Weights of a small transformer language model.
Size: 15 layers, width 224, 4 heads of 64, MLP 1344 squared ReLU, vocabulary 512, 12.6M parameters.
Architecture: RMSNorm before each block, rotary positions, tied embeddings.
Training: a variant of Muon for these matrices, 5314 steps.
Each number is 500 + 25 x the weight over the matrix's rms, rounded and kept within 0 to 999. Layers, rows and columns count from 0. Numbers have three digits each.

# q: layer 6 attention query, 256x224, rms 0.103, rows 102-127, columns 0-111
# k: layer 6 attention key, 256x224, rms 0.106, rows 102-127, columns 0-111
# v: layer 6 attention value, 256x224, rms 0.112, rows 64-97, columns 0-111
# o: layer 6 attention output (transposed), 256x224, rms 0.0809, rows 64-97, columns 0-111
q102:504471515509471506550460528516488511446512533481550573502524508476565521494488504511458583517549479511497507453480489490527516490496466499483485516532509558488545506522480544517522543514518506496478507539485508502560476463549502513511447452489468489506499493527503535507496500460460525469475513457494461468527484474512559461491490485541
k102:533518519481425480460492511511505490532515540528514491511504516527544501532498550488482507544457516503471524520498549498485498500487515497503481549465427539523514497541517536548569506529512457500501502505518464460500503507527487494523488502538489550491485455494514464561506460447501531436452519441521496507497512518504531491540484517489
q103:460505482526507490489522466487513498482551503497510521515505472493541503488492516499525492483511469599531538522472489462466502489431442468531494508544483510537497461505471483492517480505516504519534463505501504524559454546538495522514509454526480469497477509508514490515532500493477545497550553489478433493509506476468513490541510542494
k103:481538489450504456522503489464527514505518542532487534521451459503543520523512570499537491512521513538471480482475477468474470519453513493493536515495489492499486507548501493557476510518513530518481493491529503502536478541512550488509493511506483500509513482501484511492529558491541561494551510483504489530519508497480497515520482464515
q104:517516520505525497471486495446516494512488494485544426515496533485533502501518457512503451482464533459507509479485443484446490473483507494505507493531518468521535474500499544567542520509472482489481480527481490518500487493509530529466489529479447477497488495488504505507482478537528502511503459518515507502524522508516514435474513504516
k104:501495509482507538505514482507452484466492508469505539476477545536509518551517458513478503489492484500484464489508475541461502416538524558526498489542517519463469465487533505541526520523488535465527475479472452505475501472499536542525503499494490450510469521446493477531510500494500528521550472506514501504546543506487501490471500465488
q105:488467446473520521513512541433468489506527513511496519483472480516513516504512469507524528518498472494503534495514471473510498498508525483526447457513454491498505508513546496536492481498472508537505524458473473467512486447490506520514492520486495516485528511465488557463492556537532506496511480530505483464513449563464472496509520496463
k105:494470484486525510501486496471539476491531422425546493512462508515471488451494492547521479493502496509480468513498480514561515503534479531533499487473514531512510524484501534528464535495479478475553481477476520529512521514438507489465560469512514463456532526508501523444508539491524498493514495545519449456505476492529511470497500513482
q106:545533502493555481540557500501521513505497517483517498476560504492515542506478487470471471532461501433479498544521500525488536487478522427525484485505466471476480484478544486536457506552505517508491496514545473474535451530506526518452495496549490452542522496471493478479473445508526524463465437487494499532540524451461505438494495505481
k106:492475459485533502506514548544527507507533521530457539503457506489478500547547469513507492490464462481463491531477490518482529524510545474466493485511500479494516519540508510502501509520492489537505534536511522500505489507462489560459471501486480440455487498507565487507468484489517543489469505556457485506511485493502527493457527499481
q107:519514513500449505553529459513447511485492490455492467484496490473483471534481524487482520476464476483477531489491527462512464495519504466546532513542501470488447495520486528462474507513471475485455495526471538463494490490473509483471532496553474516513515483528525513485544525453534544530451495539495525464509499479534529518506487509528
k107:486458507546506511540486473511498527498478525458478507479494465495504509499521498513488563475523471465512536523468472475452496463457498443502474507500530512512505518500453471492572487482480479494487477537526492487507503499512455505505523547521520498500497507537493517536509460466485514471481535529478520484547491496491439498487470487500
q108:536529527514487444531486522484482508520479494500446476504459525501477457488541475467484490477440486524514508510518447494509508492509527535439489494512511483484481519474524500457529505497487430505517501489491519498487513519507453474521480520489533543434505503483506475523507549459495490536497507479508466517435472517472504476448541479480
k108:538477455487539492507519459474484487488495448525498478508466500511458522497458482495513505504509515490487520525522481440471504534490488472473496566515490506522486543486544506448485502474471513525473508522514509469505495540531532505495483534531488526476502522491509466543499527521467447541493493489471477582558487560542470495511477526488
q109:489532513499471482502529466490492502476480513488483492464522442524474445524541535492534554513535496497506483479493509523521456536472536501499532509487531529519481488536515519469480527471459508501475520508566508465486439512504505489507534523533502497504503466490445499498538445498511495527532483495431502538505546523487510493505481492524
k109:499524552513476500494510487509528484518486477516469456466541498457501471505513520513466547438548540474498503532503468506480470523512539529483480531482539558506491448477492466445516496480470477511500556500510518512484515494503480453581568507514481472522498498505431492510569507483454499457470459541446476500485518490493486495527465498511
q110:504439513449494494482497498492506543495485524484509499441490448496511531537498496522519487495516507552508524544474471471474497498449512504529533476465496440481481489541467528507495478425556486498477529507473523493513536556470510506456533516520492485533513470545482515474462502497478500509507483504494453522520517455493509515500469527445
k110:480511544510465515475469524529463504457461491448502481515525458481488519534504488510496463491531491455492476549479454509490490482532511498523466439459516455486475491485487529489445491464517494510510496561488517547502486501459558476535515457508522498490522500527518521492438520481537482502460474504504454462458535487503489512429514445455
q111:540470526552482471522496531505497542530477503478494524518499506532517473535522479468479535513520457536493473495446518491464454534504559540479537519508436500486539477482540542488568498449519516521469531515502493554501476558497527511450497518507529519523506457541498518528474477535468494466504513487533551505524515434540521473500486522533
k111:483473514478461489478528448513536525520519521520454526520530515502509492557464474425499543487521512480459500555504478529476486447462492528514523489508491512471497491418516543528535534508483462514499545517505444495501488511495480511535499489458501522459487462486470475500427482479526506467524503471482525529442480496498519454528507485521
q112:505513499565506514527487515515490530472449499518503478492511490491514528524505505514484517538519493491545520505500497497500503491474500560524533497490538529500501538494563514529551521507524498533513483496507505498527474486517557513545493475462490493471518513492562516480478533461478514510482486510500505523538552508496470496507536512463
k112:524501527478547497455504517489462497521513482514488518492505469511529505489550518511508487542527514498507480459510485562520496527463492508508593450505500519472549564495539484545534517502500464498472462467517523502475566431467491516502453477473518501508497481525486520488494484488507477534473530466527518523501494466481479444490530521523
q113:461502511513502525544478449519484497517484517513461498512521509508477464481472450492539501488453507467484563515501514462464511503466454467532541501498501507512508513479516493466485500523459462520481550521514477467464444493478532597567478502451496551486520486479537432521480459537451476536510505514496529522508493452498498489503550548524
k113:528504500494509516492481522494511457523516506469508467481555506491495472496517489501554547472531513525522555472467451518504496481548475485483473467480475499472468486495439513474555478558487508494508507531470526463483508495518565542524465543496495493498475455491512497483486527562512498463544471454496567509543519474526541492546551457521
q114:506496480535485500542549498440504441483578520461516498549482466496523453519494483501516462465539456572511473488492485516497537485549532495503504532489518541558508497537523485540470536506490512491502467520501512461491547501515429523488490533518497509465488504536471437505496468549491497449501485475469446533428519535489500503444474499555
k114:517525475509544500492535504444550541468549499540488493548494568503460479545519439507508522526497534537469496487526530466475537524568504474526446524506464509523484484544508488457499531501489530480543440497493469495522478491537527452531502542520457514506476533577539484553460514511453491465519472489486551484500505488507496531509501520476
q115:568482499504476496462544479502471520470504517509499491504521533484511496519496522512486518508458494510497532497531513532504471515556436545534501501478491488501465554505566486503461486446546513483494504465488489550462515499490414479492532502540506477520505509518536526506546454461511526507494481515542401483445474515563507483468523519497
k115:542482443500479439472521476491501549437481485551468527513477443515506492542529503469492535488517450527502532487460486441517509508507480517480487496522502545495487546488493509513455473477483496514499500478550485472467529493463496487474505514496476496439485494533532523500531462442474493486506572497526448467490557515540508471514459495496
q116:530498506446459498494497539470529521499479513465507535475501507486510506476502469485532481515512485518493517529510507496509474498538511503491542471457495501476506475476499499495482544529496520518502491480477476520520489483524464518563490478574512541452500457513472523470474480498497489510520443484459480520451534507485522549497486516518
k116:529537496459480455504489505456485467488493518507490487493488473539463471495480473487551528516561531490531489504440497503530506520463505503474473464491465481447493518502498485524484452457490480497590518537518482518500473500524515493535496510474522498503541507545492463437500507468503483474473467519480529521513513503490500508495476501539
q117:429479525463527465458480521494443468482523523483504505491500478523517501468538480511501493484549511500471482447479525529483519491511535505481545492471527498416533526492522445539551456502493474533555483501462552462476488492501511522501452492459486448489452471529557506507509491461516469564485481509530539506572533549454506413478480517469
k117:490496504513485488499499519452475533486496528477550476501487543514516531482479447512455504514502569499527498550516454523481559502487516509460502475515528475484468451497498477511450448506511532507525487490450483491433585497487506510501500510446525498501455525486435550547531459529486503540496481446561511475497512505496544459508524527493
q118:516492522479529459485507509510535519501458505499533529497498515496487539513476504522480509435545528485541487495460489481487496493509557542490514512429526475499524451486442481505447490507535549529505465486472516487522500461525492493534472516479461455474485499496483506478491471502516524456528515469485537487507471438453474447489513488507
k118:503487476487508500433488475476457496441508493504485519509519511534525537463445456536494458509497542483483498464473535541490498467466497455473483521476501511533497518469467493540549463511540492499533488545491492527471488501521466494501487514512463499514480494482548503499535506533503507505514524501495494525498548493518485506510549473453
q119:504494492507437462529494507501512474520464541494510537517555480496471539457502476428501518448510508522500519487529555484547509486499491538493536548457511461504461479472533492539504466516531514469536491474554506530562502499481534521516446563481497500487527463526480501501468453506470483495507513494514499500505506517534539539470451509525
k119:516507523524491485489547449530498460526477521513490531517504513453490484478525489468490507488462532449490497483473490502486456505505473534476497460468518445441465429536545543558521500511501522490487483491493447527536478487504518506484491518456485503487481528453535450488452470553497489481510487560459491507465471544492501503454519482488
q120:460466496532510489479556513457498505478531471513468541505445529454535507510523507462508457500539469496493486503484541485531485481458524480505486498522516491497499541492482472534491487484512520504507465480478491522467544568496509532514444513502487474458547470467545504533498430502492527520490531497516527513425497513444456485549495479493
k120:468492465509477446484510503497530541494558515492453503472504544495520529480514455505536510501474501476487500449462527514521518520474505511512505468502535467472516500519539481533468547525534527517469487474477487520524470504502492513520504455492507414482501535491490473505487534502515480516540499461518483495477496512491499458494481498452
q121:485496489455511531527494472468431515497491489511468522525483501543544503509549483510522548490464530529486508509513463484461479508508548490485518514502476511474508496549509507530520479510507534489487488493535459512516496493480525521504487505516467468513509548566490494470500481497477458469541502453466462450503495447532551498500512464477
k121:546533518495507495468524447526485479501519496528490474485552477528505560504533564501498489510467476494493492467487506485501505481511546490489518436511546521479505506502526513501526446504469485504458537497512479463543505502489505498470481487500468513540454504508497521479478488542473504451521515478519501527502557489522503514475460512499
q122:491500539509510479499517489502506507516512493530467507509498542477477503490519467511468499511498479512504531484478482467551469527504463443542530484501520515484520479510440519486549501520503488489502498469524523517497512479469567495454553484515474457500525488465498487474505517502443559476509504535531486489485472503501480505466492435480
k122:455503571508545518489501545500498478496475506501479497490478496491463492448492528513479508519488500541525520492498495482546474481482487507527484486513498495526529472493473500480502502554481512492478511536514482539498442508519505461475546496531548550491549475527524509499503505500489506479500498531477479491483472515521519484474529509486
q123:463459505502455510546487512466521529504499516490454520502499460496509471479497568486493476450517557472513459495528504494516481475470510530454483458508452491519507525491535521454484461527444528493478481509453497503517496491508495455470506478499491567540488509499527419507448537478499484475486542486465481483492502509545526539516517483512
k123:482508490534530528520500542513478525523518496497484498492529511517515505500463527505469512506522489472500452472494530490505520494474526541486458507527497522514494524529504481493524490484508541542484495472510536484512490527505515486496500508536510505509488483511521505495499501523459448496520486512480550541477529503464493462548437477489
q124:500493529493514500506491494486474532520485489487529520492476492518490453447483506505499507510510467497487460525507483491543496499491539505483476426481419485501462491501463507554491428488485514449470527502542554492481463484525480471492450529486522503552511497509525492446510484484462473492490518510491475514536534530467465487490510496501
k124:524480518481534494454543493537457483544481484456488527493461528518490476503490500562566496483474520512543476546521514532477459489449486435527531547513496477504479485500487479504484469461486488530514482431473521521508504520516480503533530484527518472498512472452526475547464468492504594499525524516527492498495504537462484464479481526526
q125:483508471516495486524480481477520459438435480526477481495521504471510484528492507530531530462532493476505469503516515495526492556444522542533525522494505525507528478472520500456552504545505500510520505501479538528485500479506529502547484501542498490518509474519472507487495507482518487506448486507506552526557502537512522513506473458520
k125:490471515498467486506493502521536512541515509496466526484474531522517506474544503505508494493522543508461541482479521512521477543486522549488521503497534481463499495501544488456510495506518514506523511556525515447497483435475453542551462494496510584519524482540499493483519445491529527567456517492488517559501495545494531506520513537497
q126:490500486478487509474501481538426502485529526498493550560509481499507466499499485465511530499486545531506493477491520495542499523444510559497499474532551514497463467489484540541546480516506452479507525505531460506470509483490493432516534552521487555500477485511474498484520459500485489497459476525477533492428480525486501478481524510503
k126:493517476514535529463542540561529532525474473516494484444486482489489515516508513521462536486562563483498479530449493495491467536505472506451536488467516520494497524481497484554521489494562461492520508497476476474508494483523464501482490560517464445485505539456513474508464477485467475559498495492531493481524456479534516484441488486510
q127:493510467497525506518550467502529493441529467495509498449512526475473503537500472495547489512488527459496496466493497524470472548473487492537482498527522499487509483459526491508531493458517496494492504520511485540508568448491471492450502540487517482506512493515545516484507463516486465496503483532496562482482480513499495507476470575493
k127:499505499463514488491516445531522502484458541527494476555494525470497474466484514491497446514510521512480492460513508453506486511521525490513497477515494480508513497419517500505500482513512514524524479515481488503491526512501499524490511504505516514467512492511461512537560499458483525453530536496453488466525471496541527516450456480431
v64:523470469528509463487502483534568502495539496517415526474532539488505492480516493519549500497463476498521450489476510491478465474465493516516469504487504497514533482491454540451524466470503490458525466517561487507481481544493502486508523482548505490523479500533506504473488484487466464470503434503500496456505511482477504501503494542506
o64:481499441499462533468479544467450563494475511515519474512510519486515506516520506484482519471488500511470450512530518520540511482530492517526476526519470512534474520514486456544515474484548515502500491531451496475532500480491479509507471506467486461502515511505475499527452480519502474531505510466483490472535515540421479528502475533445
v65:574512483515516521509478519485509530516487494501479481513444500517510508503502502501493467464502503507528511540529497462486522528537502527491493480495498488534489500526492510523486507467500471478498456478498488478499537497491469500512516468476492517489429491491479503478496524500502471515507502507536509482533471486491517518507500499521
o65:471503480500472481502515480530509473480524525513522542486490484473517485478495491462510489552495519503496461480442528526508477519519479499499493525512483493480505495473521514490523518527486479527513502503513508505523498499452496484511501535522461475466514458492503495488504521527496503489520490512529540509483502495503469483469452510510
v66:548506443449454520466470522442427525533508525507476533511491504485491460515462497466500480553525503488524521471504521458480516526474496520518457547514505517477531513494503467537496536501550557460506520534496511513511500491517462500514510489539425487516540532475499472473496506505508472495485543533513531557504500475493485481495493500535
o66:465497510500496470548513486549495488515487531507473509516551525464533487450523490521472518492498503493514477514504453540471479507507477455500504519519481483483497508458466516502509473456480489530460486478509516463505487488504494492485456521467492545457528457527509525501461472504471516484543489505512495538526472491536525527483498431503
v67:512464482512509521557501504495498500512511518507512485505500479513478467471498510454539442450498505475574538490497494494493473516491491497538476528522505496496531512456509528485460514482551519496501470527492465530521511462530486521513515483525521513535505504488482558491519474541498493524538538468503525553539481484524500499471519462514
o67:486491492483499505491495473494444508498490490495536507500537500557475502500495484492450496505446496525479539488475461502530477504522502481465538482484486502484515531491479540514495494480484517484478494495517518463454463493433550499488524533501493503469526520499502513467525548504495510493483493514532480443481489480536529470486463490482
v68:504539480461473502497489452503506563538505464475469512433525499538478490503461467508506468487513484488514517456518471480500493513477520522490549512485497508463509527503427488468525496468474499541492490552488525470534494518478491547478517483509495448545543471491515555466482519529513464498586484528530509514511535454513498504476517489537
o68:470496489509474493495454486497454475493395493477498482562512465486513438541503501479465521503515523503510481464521548516511467446536496510475492485486461500555501498471478494504444486518522519499462458425455473519470456479534484492462475497507492488437472520470528504530474539456509519482526520466486502551512480479488471476552508548495
v69:512549559510480501494478501476478539516479530454504484479479527482478516492571526516567513517543490513466464487515551537469510540522484496460517525495476506487499477475493458470470509487492519530535502470470516487536484535467479508477515516497497513432501485509556508540544506490476523474487462476481543473458508520490527519518503495529
o69:531472486519457489496550500471505476481532483498534471475511472482499476488485568468483467486495516513564519504477495501509494502494514552454512461529487502540460490478474501474497467476498495441484515492510490533532492502509470439504563497524501504502497502486483520486499539490528458482482477471491532484470497489524488537522497489462
v70:531535502534476485480559506470564532540491518489501484491502530524519465541507560557534536492495499504510495547455501504468463530510477476517476518521465521488518464504511514545525482508492534492485481478521457490521490509492436449520528519529512487518475522504473468479513517513434522534515452476479511474504485509505529518455524508491
o70:502495467466494502514542510553492461474540478499507493499506487497505520475530548507495481515505506519506496494481541478500524431495441518493464472503518464453466509459472515503496450487554480509547502486462522501538472472475529523503535514473505489513498492516464468513505526501514498475489513453514505466510497512502447514493508498450
v71:529480516482504498489499475511487497489505517499505550494541509540496556480491466493480492529503507508504497470448515480503480439509558491519509500436550567496500513510489477542504477494490519525519461484507505494509511468485548555501557503483560510488500503450520496499507481453523514519488498519458508498487524552477541518509489496482
o71:518491456521523492482497477515512520482451470519495482505463509448527490537477460540492547505486479486512544497531501482537489527529512517521525492530507453479502492504501506503472517495465497479507494535526492494437496476487474480511499474481494466532456512519462496508495456546471477484530470541492464499523504511478518494486487511542
v72:526472509484512499533517462476521546497516525516492478472469455496539457467571496501499482554507506478462430501471503481492521478527502495511444512521489509498503533483528519504496509467504469474471545485481513526482533474527495504457490524535489524479540497494530474511498542511455488534535501515492458536528500501505465491514492525500
o72:495499483490447476510466485487484516524491501497486512491536503535522486508479488443491507419602519502526513501465485453498506538480526543458503456510511477502554468498479496504499506489478484557537504470509457474581476481501509469497506466501491497495518495496483510468505516503496523503505449491566536466502472495526528484486570539504
v73:509459512491487513518498516483477490473575526479486497479524499526496476537486477500513488501505458496534483465542518518498496529503515489512519542510487450474466500507527520505498471450465497481461464504500523513489534523542488467505556515513477481498476473501506486514491519497466526528533488518538532498446536497500455533525496475515
o73:460483449505523461494490504503483515483513518506501498487511524523518518455514481483509535502468474499468487536523514480500484486496461533481486490467499513513497483486477475511449506537490504511521545467508469539521465452490493499484482493556503513472489466544464507491512445515496501469559528539507532490469476546524527501503492532486
v74:525501480521465564556518473494508441561465480475506505530486491508479540498499532528497471530480472527451534496475478492489441512492500488451540480516497464482489523505524505503476480520467499488495429484486518519448494494464511484461492500494507509522504542502498497455512549520526533475468529440497451474476505519405510503542526493529
o74:443495520432479490443529543536490492492461493474498485474514481488520451533522530510552482533475524475533472500546492547527537498465548518523489481473512475511544465483502531467498562571537512500464513467477497469486514508509487496529499553501495515500507483497478521526510493514501512529537470539505523505528546482478540507464507510432
v75:491470527513516516486498492520494524472489509511539504464516504519508514483501460492440482489512478505450516512500546504484514506508496434482571475488468513529478458468533516423494555509479453518546511528497478527469521493478527498488526512491492510498456516533493518497509533506523518523512481456492487452491491505507489524530452485498
o75:543525471491499478503519456477527499490521469480476500515462448489466520510480492476461453466490536529523519490539462514549505493539464473504487498471450494506500514559490494545493524530532499475476512459540492504522472512507507480490531502503510461507558502454506542468465555491502510523480497523494527536482481491493529486518481523433
v76:495521497491500509510541507497537486484508480486513486458493504477506411484519520511521483545471503532453484507483507465518508552530523464472450483505518442491535482482487497504503468478467497504505525497467472486489513480514532511525442514491511513478485511447504512519516477506484516530528497495507549472495526501485496494472478507484
o76:506532490530483521525504501522495504481543514478524459589490432507515543438490508439500505464522489522526468498479544497477508466496480524497563493499477538548450447507520518535508511487494480562562498526503485514545504486475495518496502490537538505499495496483483472485478501502453544476488521524496491546511471496472503536518510482471
v77:571513480521508470494465505461493483470516531487499494509520472492503494507498480500518465517474520473482483523465528517536536532485516479530476545528471460470543507507499462490515454503514498511487471505489507470490482487451511525530507497487499543511527479487478487496487475471527518448473458507467486480534495516494479516489527505497
o77:492511536506482480457514524492529505503533484513525512492519506525483439461453504543496505492511495558508519485500489475484523484499437506511504490476486513521480494430482488484493457508501496483532467529451482466529550485513493448516473506486531504468485484518510490475511525518494510446491521485535533507494518506509492482497504455519
v78:538481527471512473499451501459538504456498514504481505524494483474532487458503494474504492508497504517478526514492469477499473452519519459523532492500524453495550524479545514505458517490488485534495511494487480511523472523507484478482469523496576560498529533520478531522547488534514487518504548486498504537512536511518492480482511454477
o78:524506523519482493533496530519506514519521485486579503447526520516487491502526517472510529462485505504512525526487494477536492510462503529468509471540541518511517536516501505542461494522483534485489490500513516514499556452509545521522466511530457491585497544473501497450477480508522495497528470515536517491501511472532520488468498479504
v79:517509498514484479483522440506534515542510525510482512468446487481541471505495533480504506469446495464512478505515500513468485501501492452461483475511483511517538511480456515555478459544527511462454553470511566520516463509519498511540509511444485495472532534520500417489532481498470472477479532458460531521470502508445517513463489509543
o79:513531499481498500529473515528489485451479456467495500493490536488486485491531493534509488486516510491498495507514530506502443526461532505512481532490510484470493493527502568481507505512517493529554448498476508506473503504434548464445504503551517517499521495474515516494514517517523491488488478469527507521530478513497490474477521471510
v80:521533471498517474517525472526508519499457482518518488475520506500448479540479509479482496471498507494504471515495482507516480460487444461505510529508498528564489510493543479488495546524501484514480541422503466518511512471443492493469509464510492534476462443503516491513506455485529478477524500468508490463461512469540521450460532520472
o80:523466539460485534513480477508475502498493466515478563477525472502495470481459506531472501514548489479494538514460497475507501451521475546485474477480507476437523504499490486498495508512517535469515454505520515476493462533520520501515519522508514499519532477455461507473557508491496534463523530503473443543488477474488523544482545505497
v81:497489457548513554496455508507510468505480523506524449510527504493503517485490472523464513485489447493490494497482530521501541481491486529474479483480471450511453536498536515484483506489488494514541496507456522534538512491515488492553424466493512498519547514508530492524513509488501506515468509482493493496434532569468490508494516499555
o81:490525554485513481503514516503499509444462531511457501458526505511516548516540517464482525506534497514469476521495519514501472573513513464539505489468542480487539467440503538477460471470491485473442545473517484495467481524493501462503525520491463478475512520518501514460510475550531496443508518522502482504489496491472535511489525507460
v82:508520491488458475511492486517515499510477514492497493470476504535562496491488491497502484491518468505522485483525507470517509510489497518448479544555512513504496527525464517512497483519534476506528513514519533523520431530508535482481487483482540461529495506503503515477465543470508513527457522530483513502496513492469512484532482497532
o82:475537467513500500545522485490505531501489476501491499523558473516490503534532467490518474499516502484503494522509505453544513508492534431512500460477465530477515507457488499498448501515476485533482498472541514511468522459505482527509506517511458534470502520488539487484512542500482439502487448497502524531495495490504499520503495498476
v83:505519557499522516520472537491516477489485549497477471494494479474522545550462506501497466547511474506517535514512457491491519479551497529521515485473507515485480524482468470474550531460514485507492504505519494446478494496500547499470474496494549528523469479486532505491517548492498491504480474483535518496524484479520508505475515509497
o83:516529505530515509456512459506513536509514525500511501517463516462508515431530493466531502493512499488509485457473485474503492508460471520486492478474512483492521533532529476543482492496481480495472510470464485547485483498518517490522518478494477482502478515491488492551494496476481567460495491519528503465470514490485496475489477467566
v84:456478484530502520488473494488487487547453489480484497508476498534484510463498473519524495525480471483463471455502496511517541498510498495463485495518506531463533487480463506523530477472474499540471513496501546515521501541503488469508503522494538514488528491519519489533522557499535488526503539508494513465494529486492513489459459501588
o84:496511547480479480519505532465512498461478522490542512490504464505527486490520526472480483481512526499534519534530501472551467526463535488508512487468492484503466515495479476504470514468523511516503492498468492500502490487500470520522485504521483462512487475482542495497482528524502532495523448529490534485488503491521481514527516525480
v85:516488496522497497510533486490545491523459535494473474468495516514518499498514480521533501445529526487487514475436471508518494454554516496482468550529452526502502499498512494487521489495511488526495522479453479455512495500533492511536521508502466471485509468514493491506509491510498498465504480487498491556529526528496487504490512499476
o85:490520486485518501509520488521498512483497492483503520532536491522518535549472532485465506506549504484510507483549558438486544530442470503482490495487519507494498520482496490486520521463512504510540463489529480495453533526502508543501505499543501501502518505508502523496496523484478532511515494548421523481506464481559499511555517484514
v86:532510509528472463523568508488471486513528472483524503508507497488477526504468495468486484530550470526520467462498499493503464517519491476505481520518527477473498510525478482455516502506526534515531516523524518519462527522443479513485497505467516465503498482491476521485473482513508498539523482519481505546488494511515490497543482493515
o86:511474543517478487455460488509501534513494510521509540497540463473522513512509490491497467565481541489507523484499508519473555480525479484479516473494480472459466519462540505524433517444511492489508515481530499500499469468537472508450530440502502504521508484498502531502498477507473534469495494518505520479509508454508463502447490526475
v87:490496472512481503463456527491483467502504487483495506505514539513469498460491475477569491492500472531487494487540528524464521519495482525489436473517501503517517508488512531526486522472476493508511508467507525492533452488510530539505463500519514528475536554518483537502489513510491521559503515442529535524472512483519529517485510518496
o87:477564461521492510533477486515507478449462461524518494528481498522494507508503549491503522502488569543531549512454534496516507500473495509477535524490537516507525501525497485476514487473521481499473496443441511516528521499517490495504503433480459463519519494475495522499486548532483492474501469550488465514487505469487504489522482495425
v88:507452472479421523437529534500488503523499513482565494503528508495553481476515497530512519481518441520473532484507546467532485498521493477512445533507486515503530426524464473470506480467485491484539510457534500530456529488508517471533502509496478472454472507487485450476495493527483491502489463464475454511467490518465529525521514518488
o88:550523470527494458510492582480521486469512498546498522528485542465485547487452529539502432505495515532549478538518516534484535503495537484504525418518504532482508503478510465479492506531499466491512471483438503532497508508516478504522464486495520499479525536524521499489479455455507534525538585483544560435469500505484486522535485514523
v89:461499491491477478498553478483476519499514479486463481528527483533479528505517480479545489512515521479589491509459542504526495477521516538519501533507489504520521490496498495475489531475499498487460475474451480473504530482480498526476519461514543500472499542492498438531495485537488508488503492521545525492535469518508514524490483447507
o89:510486541500520518480502528510441498462549551511482524530463484471455502471503506533486529520517514546501516536511470464454471490478525496474489508508547513477488505470441514484495542482492513521461512486505530486484425499474477500494502523523495478514486503505445507539536502447492517514450459449496532475498517481532488504523484530488
v90:484521514492530462498508477474506449494476502538557498504530518445486511467506509472526462533512499497514458525516481509539483480476504493504475399513462520488536515480489486494503492510493485514488492469527494485481490471489492530537498495517490500503502506476507447524521516504536447467516500503488503492487521485494490500490545498515
o90:550484491515508488497512521525496534473511527455505469535497499504493455496501537517503519510541501568478543479489470474468483483529540490503529524478532486492507503538526530495515484533501492458471492479501445532496488559507502497515505529491498563431498476493480502476477533502481496525479513508492511546484490489489484503515485470533
v91:510481478536515543470515525519479497537510499464472520495498527536566486514509532517479538495543482531475519532516497467501458524515515490489458501519485494508529497481508435575538497505516470494545457459468490495507496562438501515472516477484496475444510463507487455532537500479498517522503500490486474503465484529525477497463519514500
o91:478559499495531462510534492518524455439509512501520467515524494415460488507489500508506518508499489449515455515512496501492499496516522507495518500493497501494509464494489492499507524469461479505509486486492507524520521486474507505512503495500477474537497490498499502540497485497506493479507482484496486503500486506505416490460519507475
v92:537489507482485526453511526494508553496485531459488528517495472531492479517515512560485492529518482558518522495537499503514465490492470487459505518510507537493474544454505489515542403501489498501488495526488509484453481492491531505552494492489504516554547478467482508457449483513497479477490479477475509520511499487518496493537533495512
o92:492488454522517491516542478527493521493529470500481460499493502510516488551499517576461470483497492503536479507476543507492507510534470480525478481529527457492473512501542504500460517513531490512512480477503513464506511470480528506481513492465500483478504525463505500496537518424497527446563494478493491451514536527472504508473524529534
v93:468514481447506486538511528537531489480511535546472547508512475487479490485486464468471484550539523472456535488517497501479558474487504542563514504483436513509490480505472516509430534508514510477519495483510509502469509490486500478515520476487506504510490509493522462571516514510533560495503532483507459503549507481494514512478498505516
o93:542482526498475508471462487484515503500475503484500515514494486509513480538514483501534499495509502491513501528485465502499479509489512531444561473528527482491545524535531481502525514537473474520513509460513475449497499520500491475497483492505514547503515508519528498490535468484506496509486520474503494460509522512510512483482522519483
v94:492518474485482472463501507481522497486461503499499544475464482508516503482517537507490498518518496480520521537518492466531465482524510468465468489498493473483500481507495537519549491491509505511531503509481494526474492473534496520443490504480495486515514503537505507461531554501495470455461490455486515443522471480511501507495485464530
o94:456497514511462503517485498494499508509523432502490494495511485508477474515492514469444480487493482605500469487487540509495531521484487515513494507528503518512493501479505496470519485521576512491471520472506536493472508508476468492541508488480499481507481505478493451486502520484485497494517474498506498517503495499492499448479463493478
v95:466522476468535498488512468476492511502545534468462530496489450484511488519499490515550482489544513532498503490482479480476497516470513491491463468522505489521477529453471546497499481543426513539600516498557503509520555541516477548554512492517488486456539495508528485538475515469500537421502509471452480499511508535476555490520508528547
o95:471494510533482561544482446530473481469505527490517473485481524527481443477481492473479496515519495505529507547523505484468524503487493506481525528509516466455495493513502496541511523486513490508466472506497487484481490492523445478499486510502468538499507474515523543487546523546491490531509546471531512466510501530483489476462490493460
v96:498517472536504519467503527477521519534479547530493521501524491497511496480519483511525505488496520500531508497495525511478518495534477481516484547509461490494483526477456532515493520457492486492493516522513492507455526503480495507530494472474452460466539510518488522559449539494508494517494514536561489485526517505532533527511510485515
o96:494502566477477514488482501512488483471500534493499475486506501488475517486451512510462518519543521508503482445495510531519481497464530530508517490513466473517519534518477477490486495509524499526488504468472488494496519467538505539516494472481563504511493503534530538471506537472484491462491527501520542451499414472505481512521479475529
v97:462500483506494534502495538486466492527536539457486514483571485519498465499493566523509512460515467495556525509495476475508513519504492493501521452468459481451498508491502460508495517464531492519533507499495522515502474515538477479468518524482469486483480474509473505523500456497493503488490479473494454516474488515491507520539518501498
o97:495547459490512520432480497476511438490511475531506502519460532489493512491511501537496496524499486474498508476557504540453514548536542495478492537465476504519519514531507491544527522545494521501503517521461488537477524497493485525494520470483497534486474497486530517467515552512499473473473525514529471492495484510493507498507507489510